Weights of a small transformer language model.
Size: 12 layers, width 192.
Training: a variant of SOAP for these matrices, 248M tokens, 4046 steps.
Each number is 128 + 32 x the weight over its row's rms, rounded and kept within 0 to 255. Layers, rows and columns count from 0. Numbers have three digits each. The size before them is the row's rms in percent of the matrix's.

# layer 9 MLP up, 768x192, rms 0.0717, rows 414-767, columns 0-31
101:110095121168079122099096081144066166143109177139169078122115138165134151122151123099136134130206
093:154095136142123092175159164151095169167179133132155092132177122105143086146144156169130109177092
098:183112096165164171110149103149177064123096141132141049116087152146117139164173163091127152125150
104:182143110105133154162116178113155141106140127135074064175112125155149113158092123144121124152157
096:109156173142107119142167104109081101105159101092159133147172185103147141143140122136131177121143
107:189094137194127144166158115142170120065122108166153100169114107088157096105138145127108102147135
100:144122131186115147147097087137129200089142109142070154101137103160141130164084188115140129091178
111:103161077158126112140109146064171122129136128137192141122066081105114123178131120131117096119182
099:232104114177119141123161090121102126107146153158135114149168068087138103121125119142114144136138
091:164106140159119125121149129081119123186139133115131116135054148129126145124132135110120171133067
096:140155094120112148148129104141160103088150108199183116149132146167104206133108150159094132089157
107:177123166122062146099180098129175127119115171148129118040144125091137069086123097156112136124085
096:134143144120136137110145185094158132086187117129174149166154131118110106157133134105123049142167
108:132146096138110126141179143152154155137078193098142166103090165132160161181093118134060159156126
103:114087116144126139095155063151086110113134162060110150123141152118133096133085116110159138155149
098:086108151089105064131124152089156116108149093101077118111091141093129097101116119120066178101097
099:132148153116105133105166076129151117131145097102135202101126155158097139076176165127091094109140
108:120179159122086183095136099135134082082121158086163091137113111099134095108125173126129115126108
104:152145116161088124149097119149178139132145078116077136134119098186149184140155106170142153107122
102:119161136110161085165152182139109108054107161112098160143171097124148114085154184139134116143098
097:141093081138129097172124200155100149136120144129162175086140105117137120130080129139150119152091
097:181130092136150188123134170095113169088111113089119121119166122132086100074160111104116115120162
103:164119076107095121101120150135088128079157127120186108106135163158083147150126138153090159122136
104:153116138136116148141155128204138124102112170127116167129112170111111136137044164128135155101146
098:026154128124070151168142138108140099141143092127136141128154069098110074107131191111121144079098
109:117155122116141132081103173143111163100097101167142079117161165095144171079160151142086151162104
107:163147140190088092151138130124114151091144084173176140089131159132158126140150139193121164130099
102:115094122054120114081171075107115184097116120174123102085076127099084057143115178170123104145146
099:135137180161135114134143154140125091128121104176157147080056182079162081143133194124109056173109
105:138083095176130107111181158130186143099087136137117147167175155081153116152157213071162179196119
106:115087144141119137083125139101132090117136129106183134136100137160144099148103120048144146106104
096:130164120103154179169120088145176130078130173104123114133163160129183138075165170104166124134130
092:132129055112151152183088155137122081103112100155164108096119073182041152120097110164144109149113
101:088194080114152128055108112127174129099191164121120120117122064122170136137175185139044149102133
097:162184144188128134186197094119119122103160118174147191194111100168126085142195134125151072137137
108:121129134132141109091164134104141138149099117125156124076119143136104104096093123169168130114154
089:114161122129123097124087079104118088109150130147116106147115120134104124152119142118120170161188
104:095099089125165109153070139095170075129150132117111154136068105092101084191163126162075146096094
103:107105124104107114160102118080124183142191158094121145126162079205190148128165137191151159146135
094:056159137108118142135167116083139126088150106179086110128088137116116079105085183151121105145151
107:162163137192141189120148154162141145149109120155096037090119136142139169190175135119084136180083
098:089146172146130119085197134117094166120147171133098097119081131148153133180127127104122137146146
094:091173175066113152154132121137154164082182183146182132124139091105115121117097139146112126128132
093:114094092147063113173154144203102074124138124132110144067118108098147069190151094121172110130176
101:140162177199070091162097128141087136102171231161130188162117131102171069113137174172145134148129
116:148156159199101152141133082103100102111093123132182121109149099150139136147131108119074142095120
099:161139155134123107194100148114157143153120193181111164101136165113119144170140130100101040103145
102:106087161143165132102118091094113087115150110121115146090090149146129117170150122148075089124081
103:095107044185105103160131163066135152160099176141108111101112148166087144119159178164118078167138
094:081154100074139140174125199099114121111116124154137154123069142084102131077080141125151151050153
099:092116109185105153162090169185087134101133132158151099142137100141104111114111188140121204050124
102:105163120112191117149154084106087098084133144191106120113101079132100147140127090159070162114177
094:107093105107163157121152075109084146132158140126127160122085121097173118129127106121137094115122
095:142086152121142115123141197147092131081067191124109180081160183146148137095182087133105083100130
098:148114179110105144059109091098093069120075120163129166179147095105136125143086147178090119202153
093:139079186153106114143124108184105100055075117128134121134089147091142196145167144174088116147183
097:105135159116135068185140161142128145183124199110133075176137093066117144072099150120098146078081
104:105147081166118142133148159168183134113114106163156070132121101131122066148107145146129188117166
103:076149106137110116183113132155138100119104090155201135130126115141132203120150114155103094095101
100:122142153169112158116083116142121076151114121104195114110132157125085090126176101167125115085158
107:133190044128030190062163129158104151085075156123150094157083093124095161096095141190113140166135
097:122163134155096063127129092125105111142135161132143116105168112090081135109119142146131121125156
097:158194102098141139100121099085121124161195172171192175143094115113101156166100157153167066121114
104:148165154133132090112097148141150121135144156092119124161151129112104109108181125101107087155069
102:090144096102116150109095201164131118102156077147137113131206161105209120158084138110148141131133
103:179134168187098104115147172219111133073126124108154159114149139125193160171108127184155200090123
102:072094156119103093095092088130151168129133112163094112122132145143133111055103118157081139178135
098:082071121137120117162116126105167080103141049104109180162134142140132158107128118093147222123084
094:163144083178154114138120082164206047084096060112165122101128135096089156119116169082128082137101
099:126152109105132117138134152155091123095134100107091154148134089100084126159087152169116089161164
097:103106102095114115126119109140092081106088157120098136190164161141152136089155165095129107123096
088:150173153123058123143075118167118142145164118145136105127155130130154128157060156100143105093091
095:179127141098195126179078166103094140156116137122152097107088142056124153117075118148152076120143
100:149154165098120136110104164152144103074116143089140150116110147091105178086141120112144078129108
105:146173148108135162108108146134108181183177107108125125170145095095153146092165217135079123156106
104:086150103156170132108060138163160078123084163150119073067042105088149131154126134143112195125134
101:138160160190122095114165203137164078124100080141066109131101213130171086099170114117134101212124
100:117161118094150134134147160099218105146137069134132111106137080147102086139172174139112136166127
102:109165147152115073120162131167114127121111162127122121153121088167130124163080110070129184130172
095:143139111161149122143099141125093155087112149148081130154119129143183101163081128114158165076116
103:147133055141188087142126146126159127107136107122075106087112142149121102090065183140089106130129
101:149140173109109104075107118188148092148079175187147138155155161106110123098119117075153084121125
114:077154151196096134180094134132102087152095109161134088120082140123164137093124143158148202169075
103:113144120129100108147180146142150091138111150158131092099107134137106162141167145175151157140158
097:123154173084123073083150175130147103110145122164140127142157085118098057222148154144137117150159
101:145120110114154136140166131118133062124101110182105147173146114069111120138096190155079155146151
099:081062135170150129152128122074160162119156113150173140089089115120122216148172104152148134165071
098:132121141145107097135139130139124128149154160135170074135174114079134093089151113095044110122110
098:127145197161179103109124126160135104103070177167171095156123124134087156147118081103106213136166
099:114138166194157150159097163121107168144129101110149105174106115160067153143111108173103112179145
098:139089141167129111097064186118142153099131142147221177136145112137103132187154123125083123096069
099:125125144097132081136093069111106166099047147059089186062152087171180148161155126181145162148196
107:166137165124097116121134114118079110060134122194151108108188095131107163162154159122164171144096
105:091172111126095165151093106098171100095111112127146109152151115095136090084150103156214120116116
102:100103131092069149073157137172223198139110130132187164109078151125153122104071119176134058136077
103:149127090161128085121130098106136133091174085164088090117096137143190121123192125066155115162088
095:146124098157082189144207167113114174114060131088192143122180142164142132131164149151158107077101
108:115197132140177124136112111162182120147146075159134156071089063162142101152136118159112154123143
093:140193144125145103113175155125152156056163106101082102144123103172118124160143142132129145114136
105:136206139070173138134073163177099112142147168173172150077161108082109072049114137152188146109121
086:205145189147155109155126135119169093084128107125105097137099143153141093097158145146130142164094
099:074165080171053121080139125111139181149143157115149154159131073145156145190088116139157120049123
098:051128134103075126134198099121124082105104137155066085167168048157129146078171110082121141179159
110:142124178096151149126131133152156128081087159120178075198054136110131094113167080154147131127066
106:149111137133125143168136124110139109112130067151119117093165117131131139097124115107160176059120
100:096170144137092094108112164172131124083147140174163101113123152138168053105146148149154170143182
103:170145139134141090105131126160140150121093154138068095152134142121068098135139157161153135175112
093:131154138128100186141115108173110118126106097203150099142079162122127129106126095097192142068185
095:126115221080045159168086078071137093129140136158151068058167104132161109129089132196088081113088
094:126130160095108135113172154101118068101157140145139142064166138122171210124145105132084197108110
099:124118119090156120140167071172132147090125173122106202142122158156169069108125120131118130167096
109:104057105129108104093069148108135134114138061200130107136140129161181102101128122146179118119190
106:107120109126092068080133123106120130155149128110176140123191077098151107141155154191050131159162
093:115141178137196133099167143121126113100147191138167172126116109059098168090104131165094160146084
099:138148129152126157155104135130169218086116126141164090130163167163106136087160122224102136084152
097:099116174144122171144213142147142116085127200170132100166111179101112160120126198117087147179112
102:112086098118147168128152131116141128077179164185174090154126157094091132097042154160112114120122
108:148082084111122130129165154127102171042144177157195105074157146090152165181105109142160164102137
106:141107137164176189189170116125180098167191192091107148171126130093134089085104148160149218089087
089:104115173125093140091186097097146046075116155201172145149149094161137134135180188137123120106094
107:105166128146166171079159137177144124119177157211065097131022191123161085117105154084140109119121
100:133149127114107145182104110171166120157154132118096125137151134124148087161121087081156149165158
103:090113103090190088076105128138174093104164103140117073153064163113146135162193146161186136079065
104:162066175113167158144113160146130105132095127103058093093095103183170093152166157106091140148133
106:124149138124095134106209104143132160117097148115127136149111128137166149130138140157134116159074
109:114114141122056113164118124146157168132115173094206123124146125140125096194083117139089172124137
100:202167107127098163170131123146114152065110126122138123172125120113153145131126158122159082092028
097:050174147111172075112148180129104141113093126057080128124178144092071145130152082135106151150050
102:102153113116127096173113083131109088176111112145144058086164196129142111118152121165089102136109
105:110139117131113080157071130127155091040158115174106134093054098174151098058159129198124136087085
103:128162145130179141172111142113109125144096116089143117116152161132136130175132109126141088153085
104:080084192068115063164139138091099184123162195060140131137170126111145165082085135211147167109155
097:142181132114083110129138132137175199122107117082162111110146109094145127103177151173089182126141
110:127151101126105155094133086173136116187081088161104136161096160101159166153107103099134151097130
099:128151063141185198123125128125157144146141116126119095093155143137159118129145146089159171123095
102:129163103132135101027171151115112066111111080166170142119140146135112129135091062143186156209108
099:133151114090074077101097174168092174126136129130094062184129172128121121145071125169159081101130
101:133173123145178113103099137121162137105188061118145128060184107101146156125149130120176129162142
095:064138157123070133162125097145123080096156130139120115103138094163153125115198129152144134165104
093:106144127156126146138137113133118096120114102189135081127130159080093136089154107145165062108074
101:104088125136148123143130186083176096075101108161134143066141172150105171130144120079120089125190
099:174175102163094160100117133130085136090152140132146146179120125088123159126066164142157092175139
098:143157137151136126143159147116122160122099131091134128097134151099178146105076090133173121135178
096:157099112126119172144163088150108148093139079133164202161101116170113097114124128111164126061102
105:082168090133110133114092141189140111149132144171131111158175156120191120135158155152144164192148
097:103087073139146144117122148098119159132108158152115055094124139153129083158092176119156133121163
093:092129105163131156094127121111117105059102098094197112137079148145061088094145141180128059120100
094:124099109108161146164118210141085089106090159140109151114144130084100171093161125139097119098168
119:107151117096080157112070075126112097148149159093157120121114143119117130135094135145148143111179
091:121120104118156192119065113104149109103155121158162077111103162107127141128090155149103122145153
097:098101204088149084150181196146140104094156104179108104135115125132116135118114145062133148123131
089:122057155129120108147139093133138130168183144099158101121088094135054093127130110127115141059147
096:136085076174091159176090129125017110155134135150166170126132126134127131151111167145124132095106
102:140113131163050115130113136148109127109133159154104107176128194097092152105073130161103102190162
101:105111115132139137125144134089089117058117119143190177212178126104095130099136162157104127140153
099:186112142163123186164087123055120156113076093134105096165133176098133191162155186177174167112106
096:165118151128140151116107135198125096074085073124173124163116161083104097147193111184174093125046
098:124162124151120170200131169144157075108163084152156115191096170148111193161186146139129128163116
098:109169137123081084116050135110092131056103093151213129124132154142165212134159140130136159171123
091:133163181131130122203090118197169145126116125095139148101068156159142091086111128114091157127124
109:072137113039095101141188141047118159113151185130108114119109184142146160125173139148096091155154
103:085164126170094129114095131143119125153130161190129114098112076103104120137144108148117129062106
108:086200116207155149107212124172115120093076142106075151138142103096117171138184136132190162127129
096:153154132119108116060097139138137110135139139119102113154145135133170082154084183124137182121174
099:074123122154147156157210213110150098129191106072115141146142143119135092099193153156103143095139
101:166130105142131137146175086102118151060158166090136129157151147085134135176131124129153182196094
102:139164143128123112137115084112121113106127093148157171062108097152173106108114156172163176121077
100:146105108112104161149121124135156138130139100138128154113126202118160078148156135121107144146112
099:098134155149123195122102117175082209126144092206138117123119188163169172117092139168142106124133
109:114113146151114125136197165108153108132057096140093172104142120125140160147173155101153123125125
104:145138154129117138116126096084205138187137109133158122138081139198109108158105161173184177115095
106:139109061138097100103184102148129117113082160143163039094129181113126131160107150099190053107142
103:143143170086138087162128106118125136127057112112156154168139172155155096103194161171130068195142
097:083162221107106102139111105117118144133102161196092084127076149066134098133103120131083169093120
102:143185096165126087098125129086108140113091137144124103172111125066136106111139145080148118135182
106:103178114129106180154167119106159144113128143149117116158129140107121171126184157137069126105175
097:093115143142077117123191160183120129077150139218138102163106168140164141118165212066158135131131
102:086171133144113182136195077099120092101165078095166075155102102160169121081122137157089126125102
116:156144072117077076137102120133083154114116093141130086066075112083053101137134128118095127156153
099:130090094140141116181097093126135116110118182125176095129184150089088110167129108174115196114118
102:141131185146158105077116136148118133093135185142109120146137077188173129164151138153122138176069
106:089172132166139094135102126150136096112126125105054084201081145122109124136120121116109101129166
099:116151144073096172147133166136147138141129100139135136122173103105125134225122166088119173123108
095:126166178154115055108150090132107156082077081110130164119133134170133125147170138160168129177074
102:090121092116079118162119096119192142105154166163141179102072139142127121133074112126158063152119
102:137139087126145161082128120165133129171109114131127090131126158212162112111083145145109149083176
097:135148140172125120127065103124116156114150107113129108141107171165113132108104107150186111150106
096:114110138142137147106092111094125130097157102134071150133167106089129122178101152151153119071152
102:139175178139159134161116107135130132117126112165123147112153195178091114134168141141136130157159
100:167101166160100182118150093134124106145127145148152144116100116140131139101138140176091102106098
097:129113097069067123151156181178117135113141078141178132169072099185192060138175121111181135118108
099:157147126154086182127114141124142136115111153152139096101102124086107077171179144169143173135123
094:163113174165159133143176139191151144066072047131102140101142162180133085130180144077138095179130
112:095093098150125118120143103188164105147101128143114118108156165110138152155096114131124192161113
091:119153123099161137130174088158141074146108138194152152103056165124074143099133171125090153102158
103:147090141091212126168087143131184141180156137083115072093178131136165157130124208137100163059109
101:087137128092130119133160106121104116119151113151122119078125141150180117095136159140084231158144
104:172085090073132065140135135150131147140173117094113108165084106121153121111104138141106051140119
100:072101093139162100135064137124126074074150154129118140164097133156160073117098084153129094127091
098:132125171196132073092086120164119187121084165070115104105150108147149059164167213150153142153135
106:161158107136126065131137119134145116154128116074189152104096076082156151073082149181131144097147
099:117161196171164146082133061098151077140139145137148148146146100153116145141127132093130090151135
100:120179065108106142143105122091176121110154115139075137094128132152135154125187088138118148199126
108:156120106127116082142136119141142080151125101155105132193128103154150148165094121154176212127113
108:097144093121108091118131135144128097136143119151115161083169144110158085081161120102081150127128
103:128123176129081124149111127168107066127162094160088124192170068176199181130112181165137141120157
097:157123146098092112164199109082126124131092155167145176184106097159085091181129113102084107201184
098:125127122120131174120104064143142133099060126103100121126130133088131172141088202172169116108148
105:171198132118156104101106121142147119158128089085103163101118133096150106119141168164124099116123
103:117193165133098110140144115142135097130072162114118140119067160123100118061134139152082111132113
097:109123140076125123120091147166143122125175131147142072146182109149153115167120179229165114136122
105:084108167215171139151138153104130093170170134090140118121083129128149105155121085124180121173101
090:137127162136111124142082131120121114112055159152150145115118156144179093216140123117166156115165
098:145159061145079074136114139170131057143126118175094145105115119137125068178129109128114139110129
098:106139105163143078140107139132131126049148177172138148202162148132084100085126102157113108122114
097:029118110149119162128147102091051143158120119091111126115130141151130104171140108110085165163109
098:152134139147110150156117143101109071105096100142122098129127108106128115137129142137137133171126
091:159129144169133160110124113129149129137139069130156135074135167109075089118137084100150072139118
097:118111107131118107162101100175172141154158128143186118169112152161130123112151151111122056113081
107:054153100105092162112120123148074113055186115104150152142151086074091183092090146162150161105110
094:127126162184077174168101075111090121164120102154103159094060158151155094156158157129133135146107
095:096073071221112149134106109110126124128153161192145117138120100179142145129128109095117153070112
093:102139149108141135150086135106107157141063098132115148126034126108160056190106074120156153140131
104:114099125149091190167119101102171123145102161094136120178193069021130115089151125177113094111133
108:108140173139143108125099106167104093135096076125176119122125173130150184121109167177144129159078
101:159119095104115122148179079116108106129096124113104070176145115118092096143127150075168116171101
104:089139125138133120022129148183151143119129133102152120173132099101161091117121123106080188128181
101:140140154129097116179107111107075112124109132163175143194159100130177105199119159119120119142119
095:149191121132085120068165135113194160115104112203143182139139118044143101132161108128127066105063
097:148106082110161112095134106091147164135133110180142102166182170139139126127131147132147072153127
101:116125146112147169130195139160125114088161116121140139113108175120098140092152155159085149139075
092:090136121110126084135121087133117098116172183112107098145227141138162108133089110077121155154122
100:164133079174127126085122104100155173109168163138127135192118133109152203137182099107187176074128
099:090124095158154158164097087153138173126205130132117172149095149196137111182102158116090136199167
096:070122139112118124133129166164086145187140119132112090146142080178115092136090177159106093160066
101:129158112137120126146140132128140101093118138120141115135146148172139119093112092108143131146130
098:117173177128113080080105109157118186096154149140150144133142157181105133114152130140139109151080
096:082148154111106133100122125141126102101154121183144124144132140120121216106081173167110129137076
106:125158186136158142113158108178149176172167155198103170100082166071090105127102154162098153087175
096:114140108175099160134138103100091144102148119202169144132098143147129131150137162141199180103178
110:214126066126156118082078116098140148163168102120124128080127167113155073165069169192152086105155
094:148074143117161141105144100207099102103123178082149190092136209078124097119139115120100122188128
107:149111111167138116132136136162088113115212160118094147022110129169164097192153193084171125135138
098:096093155141055069164157132097138079132155109128103115089147179099081113180153104134090137089066
102:152105120106138189130140159127146067147047160091194170039145125131133184136122094173155101116118
107:113147127186132174104072132116114127187115139171174063128153131140150180094116137120144128146152
097:142159107092089162066140110055063102156121154147085208123126146182143110199114151118117158124113
100:110146094143106118154158138146152134154109095132142153146139119139119076116136149147116145131176
093:094130134105140152097184160129165122071181176092109107100131081164152115131105148125098120033147
095:206160120105172127177117166067167146103117103084141200144146187120106179170113148136143139111114
096:183129128082128112120178145146169109125100166128099115138091117157084106174160143112187158090121
106:130109079154079086184140093185083124172120115167126117121161141126133108095174063153127133128142
097:130107125169120091067100129120101127138166099173134111115094153174101112127036108128151157144109
102:128057192076098123144102092132159163065162089139149083106134059148114095123150123103164153152098
095:087166120157165157100159087103109108112159120133082156176111056160051161155162137166122084151165
094:140121114123112113190130095195148134111150070172102162124118086084091109163143154113097070209156
106:089129115150123115160105149088087105111129151125125141162121164231114130109174144117185102123121
092:173070137151053185086143120179170122081109148126184160133108132082131122123079092141083158149132
102:142065136076109179103129111089226145087133126154117124155090160144105139167119148085125153081111
101:169192114190088089134046126085123091111095106103102096132156132124135116113047082121156159125177
096:165120137108163153120163099054148169111114121131089150149133104115075098178129157101074183095128
093:104093130142145134147126139129099114104201114151131124136137111086091179193116118136092101097198
098:130153079136141155136160161141150123121130093178126146132114164124097159180123132113127151091122
098:094165083138086129144174170161070117079104091070170121150150116166141124177166121156084184109125
097:123167128108171114132107151134117181112131063123108100121119115139173081086165161137128093064102
099:091111092164132085127139130148078086139137146160143109127171083125065163133083095158132197146060
092:076129166118076143127169128130067086092122159180097126105074153146088144141059096075116145130123
096:156049160081096058121105115117178156086096173163135184132156065141146064125103133106087162161153
100:114155113101098189066176117161118117098130119115148149186129135098092104160113125118156184177144
091:110139156074132095068091138127090123087093136107134134169132127149141074146151133122057200151028
106:068102152144069106110114069111127172135172210138138110057134141077142118124162156071084185124085
095:117147133139122102134124068111116111090098160165138114063122137108164130077105127153154096166107
101:122137084119138134155160154159153101164136085149117068139114137128147128101086179092125120057120
094:135171155122118124134126113138133080108139110162097081104160185075139122181142097171148093123142
096:069131151170126139181187126159140138145092157129145152089083051076137101131205136159152123083191
091:153118121135135124176097125130132146146132105131126081095067101087170176111163104138146133117142
100:121112147124132114084106143118167136165130155126135130120136204157109149086152103153114125053119
107:061126155130161123121148087095099125108104141139151160131124149124113059109147132100151095171165
100:150101070132108160124154100180170148144145126097087137113132078130075126142146142134210155111165
103:121112102182109194186135119140176126132176155114146144083086108160081126103151158163176092106114
094:174162170128091152099145159136121132129057118177142142107074114098136099178179139175094120114087
111:089127165118173128120129204142145090194151180075192160099182123166146116123141183141174146160117
091:172152185124168077144129155152151113118122138141118093096091082120108138090161117153163155117124
094:131132060121112129141137056130125144149087106127120115114126190136147120131125129055164120100079
099:095109132124148139121136141092103143113114159138120095118141150115146063104185130123133115041155
097:080153096127246184095025147168143157153132136168096103145098046085114091133133138177150171172144
108:133131122121126172145124114115168136173164139165231159098148165127125112168080163116128129090108
109:135064121145139055090122118169056101104140160139057074128156132139105100094136131147115100162115
095:055121138144143148089160169150185155161091105135089133112147098182078145165169148146175110149114
094:093122148115090135157151182080078140079112144111069115090114117109103060069190166184079110091111
099:106147135083123191151144140176080162160170137129202136165146146075136120123109164169081148144120
096:172134078193151118112164118105150075128089116135113120139090155136125048136088093160195112107124
106:118173090126199129147102153143148091152147176134140047127044147091076185088116140088160108176102
111:088089094168154146101104129124128117130109149167140131190221172145156074100129165112109143173150
099:164195123119085164092102184166135093103165146134137124128166112153145103079122178154117117116088
100:177098150127105180140153139087154149117105135089128115142079165107088139122125137129097135146142
095:131142173149062107110119128103134154100107168157129145160140083086145089189089153124170208133076
105:173073132100198114052128093121119145052139145103147075152163158128137108095143128107175147148131
095:138123126133072105087076145168143130175148052177165128128117154109121163136133115122131150119124
097:160127150174095161151106158147128085114097092090098110101088137187153101111154184146133087153110
110:105091168150075136218165094122125157129148085122134105128126175152153158117203184140082107137030
105:091133130067164146112128130126052175079153138080128131120081151062146130111089154155116093098097
103:118078119077131190097169128135126172153161138084139146114079124137127159073134134141121166131151
098:117148104142125188138200165173147076124130172170134128171110093166130143155134063146105170155152
101:194124104107165141144129100093163134118082105174126126148133099110108136170121130147080138144146
101:075129131091122137066092094151148148147116107114148155160091109188166164074195165126166100188168
098:093126144116137141150122121145148150143108139150155140096120174080141117110097137119185115114055
097:172122157101118124126159106094084131087115157214152084156151112087145135102139114147088099143058
096:103124148114148099163146135165109143127130132159138103131144096156177098103178171154125171115082
114:117150124129106168160098147099130152088127143213147105118140142156127107110180100107092158111115
102:049142147145128204124112123112125076093168142164173148078182141162143188096191153164110174111116
102:169112175135088134160116131174106060177118216140134127111124119148128092159086097106138143071204
110:152151135108136144190137147143105115103115144099151102084116109126060118158084129185141125104132
099:135130150187174151174092146076068072106121106107129149157108152095164108131085149127195170164138
106:149102092120117103115131144144108108152163081089065138126118082121185118112132118140203142125124
103:114136104144063132154152126189163127089118124179097078075105131129173114088116146168117103180074
103:109172159036079139171139138103152171119155057114152077165141141158170129122163055137141110120103
102:049116098115101127167124150109143124169162156129133123149132138079115054078182108085141144152136
096:139125053146151150138193158128150088132119145148128136105156145146037130126101146085134103025170
100:114171161165085068083126115167148090144165159147091107094138193187115143123133147094171096149085
094:175140125139128145127116155105144096131141108156106039133155153148089130151174139108075096088134
100:106140149176043132114203152163085142046150094100143072140132138127116142113148093122153099081142
096:101104067104096104088114196112161156145192115140121051202167102114078116080118148119174106127096
103:133168130085117114120115150179154162134134091130108121169117118107091115175193111172131131153117
105:125110148175153095098106123081104125152142135127136100124166176136117140166102204175202137098196
099:073099121148124132144181130126123093064113107071168179167107078184133084093144147197139149112112
096:130140099143096143145063146150193089106080118076101135102066090100156173079075173114133098148120
099:162132058168141162119113071143142141148118146166120108123132045111149095181115116114129120109183
098:144171086167110046095165152082116155076180105159079177102148136118075145133102135135167127157164
106:070132129092117070122103158176145143143168126132137120033132112112097182166085128113105107142118
103:149104095026095095083101129133153137133123145168093138168103114080183087149095123123148165139056
092:115100108110120129081069079065105069108099121158122137086145149130118150121134095116094139160116
099:070146139140116119139060089102088087127085141145183091166169128117176142096103122148140074172141
102:117145164148092081123099140073114103117105070105122066156176125143095128100170141115133153136161
107:154070095067148075169139099104140160093116141114111116160101118158109061157090122135149117163156
097:177133134147116063161143180105100139140111105142088169062145081128149113125099105166150108129154
102:149142121128182112185137150163131117106131090133134070068110111123126161178150127084145090107134
092:173136162134105148136080053131176085148186104133181058161180160125143073095147098098121119146130
100:166102109119105122125196045125154177101177190149119120190133141126130106165129151125114195117131
094:080132090124136132089073169159057097180142105126138117092182089127186169175169101121093112154131
106:110185156128129139122153127113123096119091158174166098161082154126111058095132112131207104086127
101:082144088084132163131151134151125153132178130145118115105163136138119166080150170120159171082129
095:149210080147152102157145136133094143055092095100118113171110098073100157090153172153101074130121
095:153159103126155133101117179160113138158146162184206118153144141110203151130152132087180162186143
099:129161135161105142110111144139132095076147149152098097125174191155150137118110158172137126045150
090:116149132137066115125171090119136135090148151161154131160136145133166141177136119145102110195102
098:142159145142120111100167146148132153131142190171154137155138131097114092178144079110187192146121
102:118096087123143138102099106194165153120145182105114182138140151083140077163110190142127150113161
103:074191079103103125139114100113143116137100109142098175134150180103132136086110137179111110164108
104:123135139152154125164136124154126150112110175153099122146139112060159125129118168147103102154123
093:104129091111167126082097114107171166145146160152134123121114102121140096097140130197097091187090
096:123153150138166156126112117139087125102083141099116181186152119116120092148133132112141214098173
107:160102135135065142107135074156144107120095157141151174158126087093136184121142109148163096164123
104:122149096087151101065114110113100112054131089143160099068120048135129181141083131119147094137137